{"d_model": 384, "n_head": 6, "norm_eps": 1e-05, "init": "normal", "init_std_o": 0.0439, "lr": 0.00788, "decay_fraction": 1.0, "decay_shape": "linear", "doc_mask": true, "train_tokens": 473500000}
Each number is 128 + 24 x the weight over its row's rms, rounded and kept within 0 to 255. Layers, rows and columns count from 0. Numbers have three digits each. The size before them is the row's rms in percent of the matrix's.

# q: layer 5 attention query, 384x384, rms 0.0354, rows 0-63, columns 96-191
# k: layer 5 attention key, 384x384, rms 0.0355, rows 0-63, columns 96-191
# v: layer 5 attention value, 384x384, rms 0.0354, rows 0-4, columns 96-191
# o: layer 5 attention output (transposed), 384x384, rms 0.0439, rows 0-4, columns 96-191
q0 086:103143116132162114087138143169135095105116143142113129095114141122171115095170178129172174174106128145076129126171111120153117156143149142146099127118133145097153138140100154131106153132124163150151141132128112132176092135101097148105131088123141171159131103136126118077145120130139115142
k0 091:113137102094124129112175106141120095140118102160137150130120149137161112105153123123146160160098119148145107177130096117102095116132163104123082153097106163092120145140096151164118099135108130160110172137095111121102157089145107136128133083127117163142154135139100103119149147098135126128
q1 091:135154163149111095140168133141151147136158119134090162165117168153113198123127097103145121116132174099149180108128142136142116111142187106103119097118145124112119138118119175135116074136130147091131160136114100118145126162108089150138126120075116155174143119111077134129148147094130099092
k1 091:092163106140181109131133101143165125166118109166102141125128128133185172103126140114107128100073142117156117098117105120152141087136163066102135126113145143146095146133135125128112133098090127099112129117096119155139115154131116159162176145137116130087176122105109127128164109070084076158
q2 089:126155118122080128134120130093160149125152091128160160108132123128098147139103131180154120107114139152151097157130121077078135117086143115139091095117116092153151112134152109111107143168120079092117096153087092155112107137087128113102131125153165160140140154122122126145106134131161155106
k2 091:119132133149092151145136166089153151145117075131134116125157148131092136103169143153115098132100158103136123174145120096106137146089150108152099145162143122143153133144107090111091160151116124105079097103085117188132110099122144136104153144092182190130119152098099110120101138102138183087
q3 088:146168151148157105131115081150081105144150110188155112168158113114118136169112111155119095111102098158120142085134101079073126150109064125128160071157116149162133148155114156174102155097122114106148103124101119158164136130123117148146136115113150125144126096134099140113143098121108099128
k3 092:154084145136124087129148119160087139137148110169122115147183110131121119141130097144097102125159141139107086098124128095103148148120108133085143116194107152143134096165131081145126141105111107125111095151086148155194137156089108100131103121115155143114163113109142155093139115136160126116
q4 087:141089131153121129128134112128128108092150146155159108178126159136117117131140170156130109159100139107105134142109125132131125132160130167124147139144110126181153130117132147114141087133116147130130115149187192139163135140104139106166135121159137109157173165115173124074127136151105103128
k4 092:116117128118151117132103094121137127129133158089141111158091160162110147161134125115121123123143168117123139119111140105113163123144106172103179119140113101144166119126145113162123152142119145148117119178129172148135127157108127134145098151136142085098156120121111132134170114134114128129
q5 088:156168080103153095145142104145188109135147135141128127151164116099172099151083130119184133143144137143164140167110136143138156148144155122124080106149135132118092125145110094096136071163124124111185114158152096128155131159117143141126142109115138149160119148111128123105141138092121137165
k5 091:118160118084133134096144143149171112092148120167114121162108121118164133096140132089149105148152131123155182149121109136146141166130156156078140076107097142111104122113101121110183110144125155132172097115166130104144145154137119153086146141109139131128104164120161108112132146120165130147
q6 087:093134152084141135154147133159084120105130150148129080150135150135087091134148114144126077130135169088133106097111127102105090128151120099159104126129127147166105162142127133137114123149115127119148136110118095126087113101155114111101119091090136118126169150132150168134164139111117129100
k6 090:105136133115144129167139142117067136099128140154148087117128118128147107147109133148111100154153143107121128111090120084133099150149116093167105123141120149181134099135161115147115112124097119134163097142107134129091133151110122111124179117122126146102164138141177150139121115133142145122
q7 090:123148101133141095128102116122139154169174128136143130140120166115117160154167148138115083091091099121068135120107109087119106120121173158140108144114123172118141158124108139069117151139149177158152099091140102072156083134127133116131127152117174121137088094175154115161106144118150180180
k7 094:069111125149126128131084123134135127119188093156131133172138125128156170153166099142138085131114133161089103140120120132124099104182155160156146157138118121083137132125137144082123148127120129160101086128101113089155127140098118100099132144087124120150112102141136140116115195142138123154
q8 088:134157086115151112155114191101108158117140114188097199126106148077111133129169126119192095099102153128105132151127164144137109101091178144149131107148108156127120070151100136133104127164126119145095110086078116099137150097116125133114158109140095171130090146115112125149154126138152151110
k8 088:112149117169120130137125158115142134114113115152080119106119149137128154119127110140148101105090103147145133101116139146142088091129179116156118129160166143106077116136123114160105153140100124124141124103070157085123164113119134130128157104143113134133133103123143125148118152142151137120
q9 085:120098125117093108121123142147121084112101114089155141133161159142147123139143110115087156165114128116175175136134145103162169074097120188126142111127136078145100131140137141105139142103123130106153107122126113111086145103122119135088102104141145121094091120122119107125168091190144121128
k9 086:161107138108099134122133141156136111105135142111170146124152161160154131112148139121115141176133171123127152133124106084157150119107091151084133081135172094124091174157123150179115125141172161126139109153109126126112093118094108129102082084160108121078093094132104075126121118186142096105
q10 088:101159113155106133074110140109118101178131145142171157107136153150145096129098152150134105054179150133166101126168147146096162134123135143112207143138098130095114143127126100107153141101133124121106113145130116078144135092146097156109111138120117148154138159140118144132117144112129109106
k10 093:121120105115124107115102166138155104154107162150073154134109126130135115129119152142137128107152122073139136152148108119107153135089132116166179163131130126091135151132145135093139131113110144135136125139171135103185174132104091129101115143114146128160095134116167142142142133140158133112
q11 090:136125123151147106127118127101100129104147142152152103123127163136120173158125126147123125077149111096174117122164086159124169088128134161141129135127159139159156187091083123158120138116153127145180124146120148109096104134117124135127147109131088135145150171134132119095131119102091140147
k11 092:149125136137132110129110116116091163139112076151122113115135124123142150126127144112141118116131121094137155117183109109128131122145131146102141190128124161169127174106127105147128120096171134120146167139152143101088074119143120080116128138127076130110138188162091159116157104121095137128
q12 089:110153086098141094122148156101135144106143140123090088100124156195123141145117100148116133153129137150156079131168115144125141086150148143122110110096138123118160167121157119121114134136172157136099108098141121115157090134138129119136146150131143090149143131156096139175099114174137108160
k12 095:085190106105124104129147130129158150116147075130103087115141169224140128114157099146101122145136150119127098160120095140108145105136147143120119114125137131101156169138138109120109118160132129144116141135138164141134095132120130158119163180155122101159150118156146116150109122122126134149
q13 084:127126142142111104162125080103128108109140127106151139124155116133151152143082132090126174126142153097145100098126104128128099117090162068206144172121105143141172155132072118121166135147119153127109130120140146135118117130166131118089105137160103137124125110147101079095123135140119150122
k13 086:093100157167152112145136140154127116091136112143154111130134102116119143124094093086103131167117163092142102107142092149131092090051133080143115152162128150117138165139091144128139108160145175144145122118143111151147116156147087128092107116111107134137102142187139106131131172145098140118
q14 089:112143136108157138100113163146141111126102114173085123135097077143141173146144137144122122151162136133142142132113161119116150157159136108134133155182182137152108103116099172130126175164108129147124148121154136133086128129102127143126085102093125093135119159146139126154151156119106110134
k14 092:113138126078148113110108165125123104140080111126106114121125120134114166159157150132113103102163052106190123129137122125136118114145130133127121115150163177140118162140092148128149139152143141141148144170134158132134154114105130146151090091113054102111122101163161126134148160116098137130
q15 085:110117113119136136111117098098114133137085141105145146157124141168109117071160168159142153123107119117099115165132149085145195125115114125151143172151179126094165106124118150158110158078116149102098136136117151113112167111108073107169128131094134138136144103129125140145109094120146106107
k15 091:140115115112144132135110116114116106140099169101136157168078139154086116088136146127125106169124103087105170147122113095170103121188130084107126135183137104114129121143125153145121124115144165146139148127175138142130138126124080139171159152111108154175142103121136152172096067123108131135
q16 087:141112089144101112140102151099123091116143114142151097119124076095126110124159171141118150088144092113092096146143160116105196147156130140135121125121154119106101141124125157137120134123124118115086104159118127124147077129053137109137195152133154106129143128118112115150138129172108145153
k16 088:109138066173161151146123094118149111130107142114147096138067142100145127116107151159128151115142088145094135145157133104085175161113141112151116127124140159125129118173096137164125126110130116107118129132106122058087145116072112150166166116139158108147074118122115102163095108145147133134
q17 082:122101168133097131117139122149138135123059115124095140097155122098163158097122170130109162137107131112149111114126119155121127168113095110102129180126134147145126130152134166135080138146167102123140175130162168136110080143102105123131169111061147125149144148121129154077117147164120111160
k17 083:132100183155150111098162157141145116104144108146105162089134130122121130098123118150127133121112148117150140141114141144098167179131118091081132160181138140120128075147140137113088109124123114135104139139134118141113103130119146167122125132091116115129120104101086172146140151156143165194
q18 087:133140150116148120150108181143088105153112133116118100139118110172135120150138126137138136135073145151136138076103095110128139096129105100129120140125165142150168161151111092174089101161137103127108125136125104113117145113118158146163110115138115104129064171075123152119108144127148131130
k18 088:118108145113122129153124129108101122126124117104124134148130132156142119155135152127133157129102147146120150031105109110112113097165113104142129140134111087124155132137121121139132089136127140145075110168144099069165144082114107117145136142166143091137077111127129151132151106149123127137
q19 088:160069131114134104124095158115143134146150136106171115134138138156130128157142110139133138119141161142122132134135144109119126136125116104165125159181146130128078106138119089083153152102123103145097118105098148130187096092151116150103120144129128132146132143144158117155118118139082107103
k19 092:158107057127130099125075153147136159098125101123149133120140133111117137138163131138137109114122169160165135132112125075148107125127117109125097134131182126128129137134116118144146143125164122087117163156120139139181047108146147155102125132142109118146186163164137125124095114159122134136
q20 084:138136112157115164133163121105147086115130097150145117099144128114143130101134174157124120124134113135173072136113135163141104127148117109123133134114116117130131107132125150125143139132119138130151109131178134112073157127170136126159121116073141149107159115100113109156127149173102144148
k20 085:124122138135101145164160151129161092137139092112149126127166080137171133121141112139126122165176105146153090108117120140147089148141166140151116150097155094103133126121074100165123118115115187117121136172132124137086132139112124148119102158082163115094163129161129108152149115128097114156
q21 091:108103118121141152119152133190112132140121145135110100152168149133139110115106134097112152129159135134126104197137146122102131093150117155121160161125109126135120131140142141113112141135118108144147129128138145108133154114191141094100102148107099096123141131122154123081140099048153090158
k21 091:122109084137111165118149135157130145172148141094136105142163139135133078155141130176122122141150119100111144159145123112150145143132128146101137161105103127119136120093147167138143137173149121158136129109136118119123107106188160119126072121128092131139135101106128179086112115118110122154
q22 083:081132166131071123138131119145100134139123124144147103134157115114140113126134126127149134110167106144143163121102158136138139123132127123157078132133132115120148132123166119161123155123135118157106143161139119153147150126095101122142130104134116169105125083147143147112126155112106122195
k22 087:101154103097132120160152117128085104155119145132143116145155106129140110141138102127168116117107155154156168117117187095151098118126118117141099109153164158115133141131149125155142136120133121129154142123118097142119131118126128109097101145125136151156155162163102098105139126096120122189
q23 090:122145167119117124153129125108125128155126125122103107103133111072165111157158105104120115100122105110127132150123065113076085120135104106131137125126092153133151091111111126116167136156141135155109113120134150076140118111160140092157116138081143114141135108141128129133091147170125129123
k23 089:141103144067145104147176176138088152151101114138114137103116111119104133180150097127128121096124095127123115125140155102078115124120169163131099115137118157135102095125140092138121112153102109186072141111140137085107115116148119117122138158117141131158137142134109123180109148178118107130
q24 090:141117164160129122084139110124145121092155118108129126089091102151126094140132126100134162117130118102124127146154111102104127077134153140146153106104151160087110155138135126133100100157160130152145138118153128159089120107128126152124117149162081135127071143133143144143123122128129158135
k24 093:161132156156113132088105136098136120134125082156132124150109102115123068067143159138155145142142121149094100147121130128159134093122095141155159126093111138127126126102151158163142113188169135115157122109133107131093112133089122139114141110148086152130112144116128155123109123120161159132
q25 087:143097151114128121128073168124167135122186101115122165139131118131123099100134112122093109124081176165108160147099112143152141160142168151108132137125129141110143107074110132111110145083128097143136143126118190123123099151109121142142168116152113100098081111123122119158154128111091048092
k25 090:165109121095119146147081157138104127102148116174134135162115137156148118115135132149140122144076136112109138165105159160134142126155140180116153078123135147151141095055089108119161126116173134099115127121118175131113109165135134112102122090109153112116121146115126126175165161121113083132
q26 087:133119091165143125131096104124118105101114149133096115121164130091138120137103125102158118119176138147133106145117136104109143150145153146111157129173163147127125111151079140151129112139126088103130114130124123187144177128127139119130136104140127141111087154139108143130139095171108183129
k26 089:122150125132098120137105099123102086093131119159112087146165140096085087124104131099155085131160120135191133140135128121134168173116111151145135107117145142087117102139119168133119081134170076097089096146118110131167163122145132097132094139199124138178104151153171118120140098143132183096
q27 084:138146107142103131098126129110101165168117127143109159114108134143123138105134121122101129160125113131130107170133130104132119135171116142121085147134136110121168087127116114149162097143125115121171101154109125111119149146141141139144145134128115116144097158073082103138134134112153162149
k27 086:119162126122117123088129148104105126135097114186111082141120132126159112134122119135120109153150107134111113154087137108106143143152108144148119122097177077101111140142111140156134147127132138138161161117083078094082153151118118138134158145138084131129108151123097158106151150113084158131
q28 088:140104110048193095155120127175154092099128104172164122139118107195138136157158133097119135132135082101170144081149111133109112144128147132139151161150129162117112116097099121157127146129142167101150076155151080091112137137132125126114108147091130130113131173161095113112138143130107129149
k28 089:144137141087126125160124140130133148072101133155149142143137082160158154128146111106150145133151073129184150139118118121143124131157127143163162132136133129086116131103079119124111160151159130100175137180155105141127150145113123102123104106072129126132123116115133142076128115146109181092
q29 089:102128133117107122109163139108144158135118109116148150119146131128130134151156135133124126072136115130118149128150122103145130155106124134143084145096130095138122154136142112118131139134117111096152116116141135131126146128085152130179102124147146086081113152146113121145106115139133079120
k29 094:047108182134148121141124127143108136145112117119162114131140126144142094094174113125105152071109172131122122083135112093156129148127117137136128105082122108156109169117159126136124086136124088120139118078122141163113143153116132121161096129136113095111104106102139134113109133152101107151
q30 092:148119119114135115132106123096146095125129149077067085110168110172142095139125144111143107152123150122135128113151111120126159136109077093117125176109130178169096149132097190094125152149122125107138129145111124152131132126094124123127114136121062115119136117120101167138123147128129160112
k30 092:124127119108135161157102101118127146129090114103102137132164097148121099116122118137149193127099112154134109172168127137119114108091094109134137122110147162129128137118120173111104160172125111120136138138119164165114154103096116116144126143162114093102126144116139157150122108095163116108
q31 082:121094108107093097135167172130050163167074141078165126159136087131129144084118171103120185103098128181172140126143115106136143151088105153144101104164159160156127087100135107157116132136169138093154143105150128139136146114131153115155166205140107145103163122095087149154112116121126115077
k31 089:156121111144120140144126154137110153126078119097138125141132121165113133146097137125132151122122128159129124128150122133142185195124117137090147110111112149152130126088178104123113124145170108143123102129166164137154113116113140141168115165120115068168105142141069128143132111124076151102
q32 088:146161102105120132117135145189146115129089128105123138144071113189169131131127110164138085087138105091084114133093113109115106124124126133096151142159082123151138110125118092154087109184092174154112085156126133106118116143152142102136141118132114166177094139096132146140113082156090161132
k32 087:143160123135093108133148138139163120106080123109172113130124110202151186136167128136115099140132148124119106147120151109085102151120128117099125164115112122135137086151142133152139107145131189103139115155098145121126120194129107102145098126131111134155091101165117124125128115168144110124
q33 081:147143087124094129128139132142093141135110110085140142120127127107104113113172125141107142154124118167089115164148123104116111149103147145124148132148132075097091083165128140125134111131111111136128134141096122112105161136108082191134144101151127128136141144158128133154116131169164143095
k33 082:120152101121119152155108154130068123154147112115137101144108145144103108148147148132117136135146127125078142140145161121139087161128153148128140117148101085097097089093132165079133102101125135107138098134086097126119169156167124179074156152159115119162109134170128148159152106148172105117
q34 086:152174157137131091162116088133118106139123163144160111153110084110126163114172105095148192088148087170139120138102151132118111140136153128139149163106103163118112135123111141148133123180128093123167151144134097154181094131110168164139102172116101124168138135162119087128166151154124131164
k34 090:136140154142120098149144097152095116128149146189116130136118129113150138118121142023114180088112086096103115134158139111117118084118156110176095157135087118123123158144146159137111130183114072137110155150135143168190127169141178131125156132137077168129139152129116158100146153142117128125
q35 088:127137125127150139158126083117108144141151175125105106100159140144124141122124125134172123144119086125117133130128147127151123132138133106122153173135115103111135118143136119143138059114107126107102125144079135122110149120152098119121124160119113116135130142130127151094125121159108117149
k35 090:141161126103144138105177084107115121149138141144135098121167119129147123094132113104146146148132107135137133121166144130150126147184134084130130185151115086139141080113126127138101081126145124167084153098123134107113096145100179116150108183142103130116143183141147120092134099165149143149
q36 088:088130135129116138100088151121137142181163117094139088134103154120149131134125074091190143142113176108111115080140087109086158142058120062131110128143130157112129066159114170099147162152127079105140148124149162179132154135148147175141119136111121115120139185155112117139121087136122160131
k36 094:124109126157137139173114115146128170136128093146110107154137142106108113128108104173153162144154180139117110108115104101129108129112097134134104117118100110116140091195123146115118144130130089161138138117117093152156154160153142159145141115137091157126120134132131121130150135119122143128
q37 089:096095162096144105176133152089052132120105157094105102127126145117145120137135172103132132131056163127152154101124155133117121161143109108126113151098110099127134161133138112123103144144162122134090142138154105173171146130127157148147111128105126113158135114126163128134132150122118094097
k37 090:112074148092129146137160136115088121131106169118098099113156113126115144152147113131136129098078228143142158103119122130122151115122108121134080151088091157126190155115122119147125158116173088142089137123168131158147156089092118173089086132138121133127134141085117167103130143109108073131
q38 089:119161123159138089136161131129140128147088160138103158149080106108094131157164119153105170159115131140133095103122129158117157103122137145132101156163163155116166125116163113157135117140138154140139102137147118135143116162131185132127104101156127124094124105158179127141106150103153157136
k38 092:149149123145188135113154077142121148106118110105142129150134111118091132140137141142093148119149100163099105096184148132140131103131121126141093140190125159117107105102139108173101117129179141100151123091120116149143115140127184126080146145121089149148139106112128117131130112087151184154
q39 082:145123116142121128153135138132092100118156156136138110150148129103111159140094171125099128128159104187115148092089151173106104092104111121108118100101139167131118169119121125095124135172118149141154122131120122169168108128128128126139119114105170097119125087153109168123158082145164086112
k39 086:153108161108095104109120161125157115100144143137140076153113137132148145095088129133112107121161102131110135118109158145140132169062160101109081140160170179144131199150117109137118144133142091121160140131110109162171109173106122146092106140072124062140144120137172128150139081114119106150
q40 086:127140123152121121135127142129116139091161139148148080129130120096111110132192121147166130173149118143130117155145144107101132129153116130139162147174121156092108086118084122126119112139073125125138102123183177124105188131084096124134135126146130145096081111124140122122130161087106131127
k40 088:128128139103130124144113114111122143084113109142132097117095136138097136114149056145165158185147116108111147147152117084112151127124157112131097153145104093109105096136090136138098111133070122123159099121135213135132144105071142101094103135134096102148115092117129130154137153088109124136
q41 085:132113175157106125123114117110137150147110141178137096124117110142090168088131112123087111134155113142096121138116124094104139104061083150121140158122144155141113110168129131146092138158090125074131127143153146109154122134140154119174124097119112136140158134167141084122116136081166134116
k41 090:127127147158077127136125158124142134114134142195113104121071112165127126109102131140121126169147116101086140109104140090153129093119101121137135159107093136145102120096113127109158135146108169102134126160151131120141136108112149163157096124101117144134127127145128112131109142096162126127
q42 090:123149107111096124083146158149140147146113138133151121112123096130130099161165085118133126128156131117132160105141116148117118119100115123083086130122136138165161085145127110133088133116135167109128124125068131104172146131126119111120102113170163135149144132137141143166136124098122124141
k42 092:147172121121158110103141123154194134091137159115121131108151132123176085167180125125166114169165121114133164093097106155156122159081112105089119103095088147163153103103160098133144129150095145115125100117097095125150160165143137093100149108162118113083142154125120149157120121153148081164
q43 087:176147121151131124118061105130133126131110147132113128107078139100135086143113127118118093113124142150162090125175146115157144129129175155191114112133113085157123123120154109158102149149136190119123148091102138127138114119142138118096149111134105127143096106122120129151100204140120123095
k43 090:153100144119147090103083062164109154124109060141133095119118139133154142135142118137147128114130181109129144119167131174146147202140166146163146150122078133142106140134125099124111117123163146133086128147096118104152121125136133100107174151149116143128132134137143126128077151143124086098
q44 087:086106137148070134144081166131114149126126175126128119149160159114148130124173133107133114135147120113169103180176094173101156133165093138165160128115139108123134118117094102147123084102153132151115125144150131125120138129127116129134120144121122127148096106113124156133159118134116159131
k44 092:102066118130108124114138158096150140124113129101123133148130156069171126151142155098103136125136122123144119168188111133089114167158145167156125123153140132172124153140124092137129121115155132134115146157172118132143123087119148145127068137118141137146131107118125139135126147161122171115
q45 088:144091160138109129175127110098134155142129149173148080106112132136133091125089134127121139157146091134144131126168144101148186125147128151094128147112121123166143145128127137135138170127099140108151096095124113087134131118156150151122184106134096149153103120120172129103135134127149154136
k45 091:136148113118116133162098095141136127110132136142154111135142123123123140103096144124153164165141108162147137097131144103111157086123138142084166155095141111154110118122108108097079141121122157123126096115163102065129159130160164159129157109155126145144097128104168121123156106119092163118
q46 088:195098159140142153138119118120119135081107109137111152162087106144153122128077127155134131140139142143093126075159151136154148138084165159113155122149132110197114129136108128147163150132153138100120128133127151153136084103155124126076121147173157154136142049152175127155150125102141122096
k46 091:159113141164136141149147115143137150108073125134099132100114145136131112156103148188113126157125096179140138073119116162084154107104137114126148164117130115137151082146092148142146149110117106145129105133134144168128093124155119141111128153134138109153113081136134135105130125123125138116
q47 080:147116128115176138089152172114133158071113164122135139133151149154154138160139142103150109152127150140138145102134110111127135122121128154140140135121160112107129125097167156105156124132114144161123143121131133134136158144146062126110124103086166143125121119147160114115166116115121139154
k47 086:162128136111148113100138171131129127045120150138124154129128133134146114127090170090135117111129120131189153114165112169149125128142103154121145120132122079139115110096176138099146122160134141115115073128118139156147173096141071127116158098126147115148147142120142116100090130101145122149
q48 085:117105121145182089109177142139120123104124087136123150170133135055121130177129143132151101151183144129113107058109096133112123117111178166159120143199129122095123119134145099129152108133147177153088121102111116101114148160076149103110118179103082145096125165094124141139108078138140114122
k48 088:133118128150128130102115170119115108139145056173130141147130129127136124169135135132136128121157100170150105111167125103138078136124181141156135123169088113094119149142129143118144121136131160136082097104098127135091119128124126080100100121103130116121132168075160169098124127161111106126
q49 087:143110145137149152160127153150091127116163121100138111125093143119134171122151119164112118147085136143156095117156108169137130185136105166113144094175115098123133086136152136112148147134130113087149140127128110112155149119120114138148130133153134135125123123136131128151168119130098147130
k49 092:137150094119130134144075143140122174113144095105120156161101157123108183136117135140122135156103133156154104105140132118105149163108127152095122144127162084115121118125154093140147136132121125075140119112136153122121098109100111133176148150130121106109134136115114123128125148133109162156
q50 085:139115147124126176137153128079159118163149123124129130074135104162154099111102169130119162117150175120147138123147154131081115111183174114081075121108107145117116145168115086100146102095095113122161123133133135134136174129128123169117116130086132106118120109128148118125138118127132151153
k50 090:117112116123145143136129154074128141105128068142133111063099107136168104128140171136110148147146142133135143123113145114131114147145152133111112092115118138117097111130144148126178108105111115140116145123126111126091150124107158116138100132124136173143075126129143130123149092153143115121
q51 089:147103103118110132149094103114153114116130137166156163126134143100084208133134095109167138161087140114136154139116112116135125113175099120137084082130133076120137122137107158144134146097152113113120144134121154125120110146145122101131086137134107169133167093124091143115144155148109104119
k51 092:122140150084126103187126154125175117177133152148148129111115129152113141127125110133183106162132114121116115104110130163147112149166114133163105137141119080152151157135130114149102138091147161096157165092126100129131144134106170136134091084180103138136132096077138133118170126166109111146
q52 088:106122102127092156135122129105149104129110170080115116106103093133145108134146130135133143162157150159138156115119118154058114155098160096153096118119150134135172133115143118119108129133152151133191154106147152135132114115132142107123116116143195147090079106083143105144136127139117115079
k52 091:111118115128120120105132148114165143123127135116142145129087100139137115086158133119078136159114123117105143119145106175097131110115145122119120155072135116130129146092121122151129083109123115151184152115121132105130117119135142133135123132125174132141107136081169107162116131126118122107
q53 092:115130133185133089116114127127186164127159153118141132121106115149149134139134116123160089119137133172135102115137096114122142143145142132142127135108132116149136105084163130125121079116131095113144096144134178125154137127158153128118162128107135047136123143166118138132174124153097114150
k53 092:095136115129119122091169104154190171098137110129120091167122109132141106128138142131092135109152119162107111125129112152122170149154123138111138128099147155121093115094129170139131111131143111096104113123166181102137150134130152083117196103124125069144163135162114118088135125150102088127
q54 088:115146108084157131126122133163113149111117165126109130128095133156086139151171120134102120143154135078139163082112168124108160141123149127128144125106105165168105121111144117158142131143128116170134131115164113089103098146176113130105116079129136128156153107130130100149140150123108095175
k54 089:103144132085106100099106120092123162128118149135117134139100118096119112134110164122117123130127117101095101135105158106157163139097114111156156125118144155174111132114108092142117120174107164194156121122129115094064141149163110149101134123170150156140136108092138124153124139096132125115
q55 086:123165115118077125178081088149120149160134113136142178108161126123159069148147110129139111141143078142134116116106138064105121108109103076104121118121132125117076165145120129122164082136196154121134133131145141161137091153128102087118123143118121118143135133142160144175133125102153147108
k55 089:118156151178099142131144137138132127145099112104106129136155125110161077124162158128131123137157155087130129120123186109128085132134129162096140067123137152138079142120149135150119152109140137104123103115102161161112147115149108155110122140117123154131138130129166150124131145124166147121
q56 083:118134114138131103116155074109145120132148096152171132113077146138168121148143130111139090169127120119142108102125176104081147128116122120108099140156104139142139117134124139103149121138151172152153135120109145113103149172149140126207125137127118117139141131097141147110113113139121131178
k56 090:127140138145137131116143131186151152130124083139153122115095154081148138106131136106116150169187149122136137108107148099119128155112130151117095114124097106137079128134131129122158121134171164157138106149108130134094141143137130098163144146114102111128099170103094175080096109129139165157
q57 087:138141133115144088156127114112108124133163107110118134136103155155099123130153149194140127144158118137135141113117092107127151095119113150134117141136122132100105085080087132114104089117143159137120116147118145121170083163122176073160135089101138152120129183126134159119119129135141158144
k57 092:118134192157130127136096137138149116097173127136120152119149115153093116157154119142146150140119125126163132150120140091160106110140108140131095124133115093136134105135118121102079177103141140097126122122078134110172108175130132131138132111127088145157128155110154128119126087131094178145
q58 087:130131118162125144112135152122127115146133170127123141155069125110152124137119166131131118107149125145136113126099165106106155077106075163148119168153084111107101166125136141080111121070151116126081120108131121130147136155122157153147186119091113149102168130108112130101129142142137101118
k58 091:056173101148080125149110162087149096112153121137124117122085141121090135129061128148128113143138126111120127103138092115123170113083098138131110132174072116131107147120166150140102172127136087125112112135160158125109138159148134143135150134133150105117160133106131123107115115175100170129
q59 090:141131095090096109107150163123127072112118102086109155154107117068114112104083136127146120117129108092129163131129140139126118132111115121138103115117168185106126171143134111145123090162105143108118131078136108149132093093120137130123124170146130136094148089108092130141152097143179096134
k59 093:155099147154105114092146170125094093127111076118141136131103092121108113093083163143128106133138117070141153164148118146114136116137107146110132086094141132095163157126124136136120133130126116083098141084104154134128089107136127129078113149159156139101117061153115150102145134139153111152
q60 090:122088162104172137138160155116141134140130149125179107145130083129176169068141125106094141105161082124095123099143125125119128102093145116066102115135087095125147110129098101136099129154139131135138161095113111111093146127136112157167149132146154151135091135155166166122098115119135112103
k60 094:103116150139109145089126127100116138131122112134162132162118135113173174107128142152095128098147102117128160112119129079136099111096155125118137120171093108126124092150110080146081169148105090124140104095124123122113125094113148120131148094149157119134081111160127124132086110151114098141
q61 094:139068091135135122130134098169121094107152116135122119057119083115079146147114117085141122155133184128111098115114081153167158116097158123124159149095118106143104176138120097111145138159148124121106146183129135166159096121127134126132102140127130082092112066151135144113118146117110095108
k61 095:123090102161136104125163099161100119104124112127106125107111088131118175135144105111126116091123191123125117137141153150123136109107143139126139117144120130103111150122097116136119156194164149129148161132139113120120112086170131188134143173127176120102101089147130170093114147117103122115
q62 082:147122099112147134116140124049126147162156128103100155101136123145116091134147106127155100174133171092136147126147123152130168118133103135098127121121154165153108124128126109118089134097142143151138194117184129106121167128144071160129107178165145146128082075134167111091087137073152116083
k62 085:139124120108149126084118125096127126130176125135130151131147163123101115141146152138146114189174196110125120141107135180128102137116088160133152148135128130142124108106096120108114132127132123180123174149151143139130148149111112124133088139175147135120080129172170108165107157092138071119
q63 088:133118110118083106102135155198144128117154098151140150135150134119133141154122120096089100139107118107131141145137125127113136117117130098134095139153108141162127138135112114111189143169131137162132102124132102124176140090113115113142093116137118117106076157156146165169188093114176149085
k63 091:158117166164108113116131147149120155107137071106111119107142133094159151116106093074151101136158171126111127122111135085075168114171134107104159118098124136141157127094125108129127109190128151176139112108116100121145172094129110123091115166098075121105140140068141128155189054065163163103
v0 105:111160146132149174138133165159140117140101162123145102128089128169127116083131094123169103115080132102134085091145139145135109106105102118119165148137104111143138104110165097145126112141133138137134103095139104115128097123110125109110123134099158138163136085145108111098149167119146087140
o0 101:154122129146127096131089101087079092121150083111101132170158097100153153190157160145108153134177140171116156156134098099109122145121129119125120078132148139114125136119122149125123136138139099136102150109159189116115119121138112140150136145165121116123138170112125100107134089195124145129
v1 101:147142164142144112140140115135137107165122119139116156130097142145103151125159146132176103154115098120155102143143143125150113128105115149094075142163151158133120149085160119123092164119139135127087111113120151150123133146113148132159117159148124126108158115141181132132134131103108153116
o1 100:138151105081113161138133145131133140131164103126120085116159134137120094123086149164083157101142146153055140127111148113136134127157160138164161108102082106115128139171103129123152108139118140148136139123127113114100120108163097121123117117142140148130125136122091131093118124141138109112
v2 095:114109115149154132142168117127131134146156117145115148089114154139129114158089114110173122122124108138128167140136131110186156133121097143124137131168130114151133123150112125097099126104117103104149187123129086148112139149080107161120137122141134130153088144121121145123085107144094112150
o2 104:073154129128125083112132142119121139118128155113144117162132149096143140109150141128120129138096129144104092124099138142079120112121122095149101126101146168111121152117175159114112081156128135120122070153094163118132109057147143096128145179116141146120146091145113145107155145154142143105
v3 098:123126131076107111066112147104168095164166172093171177109132130132147097141135145086085115125110132126208098108139127087127123124131122153129139126079155109169128103133154116153123119126100149137123116150092115123104156150147098195151143100141075123076127109148132118144079115140116135145
o3 102:155153152179153126169130107128116146127120078146097102126103128120114150135132116154152122123142087143057129121143108164117150149117122108126127122159097157156136163113112115111140166144152120093149131163169135108153111086100118093177141137101219128162131166086129139113158132097083115139
v4 103:144137184188189168166150119126138122078094162115131139123140142107174122125126129139123116090137146133118126110161181130128135144120136192122143142129110160129120123119105136116149094170122139154141098114150143125136120125134066121137159125150137117136109113130133134113172115086102098102
o4 102:096096091071113088091101138090096140150156122122155149160114091152161104138155151131118177192067077143154112142121084139157145133125150120128088099136149103138132130123141095137103164070121123085105154130119120143129115124152170102099126124081152144120170144135145126191078132177164159148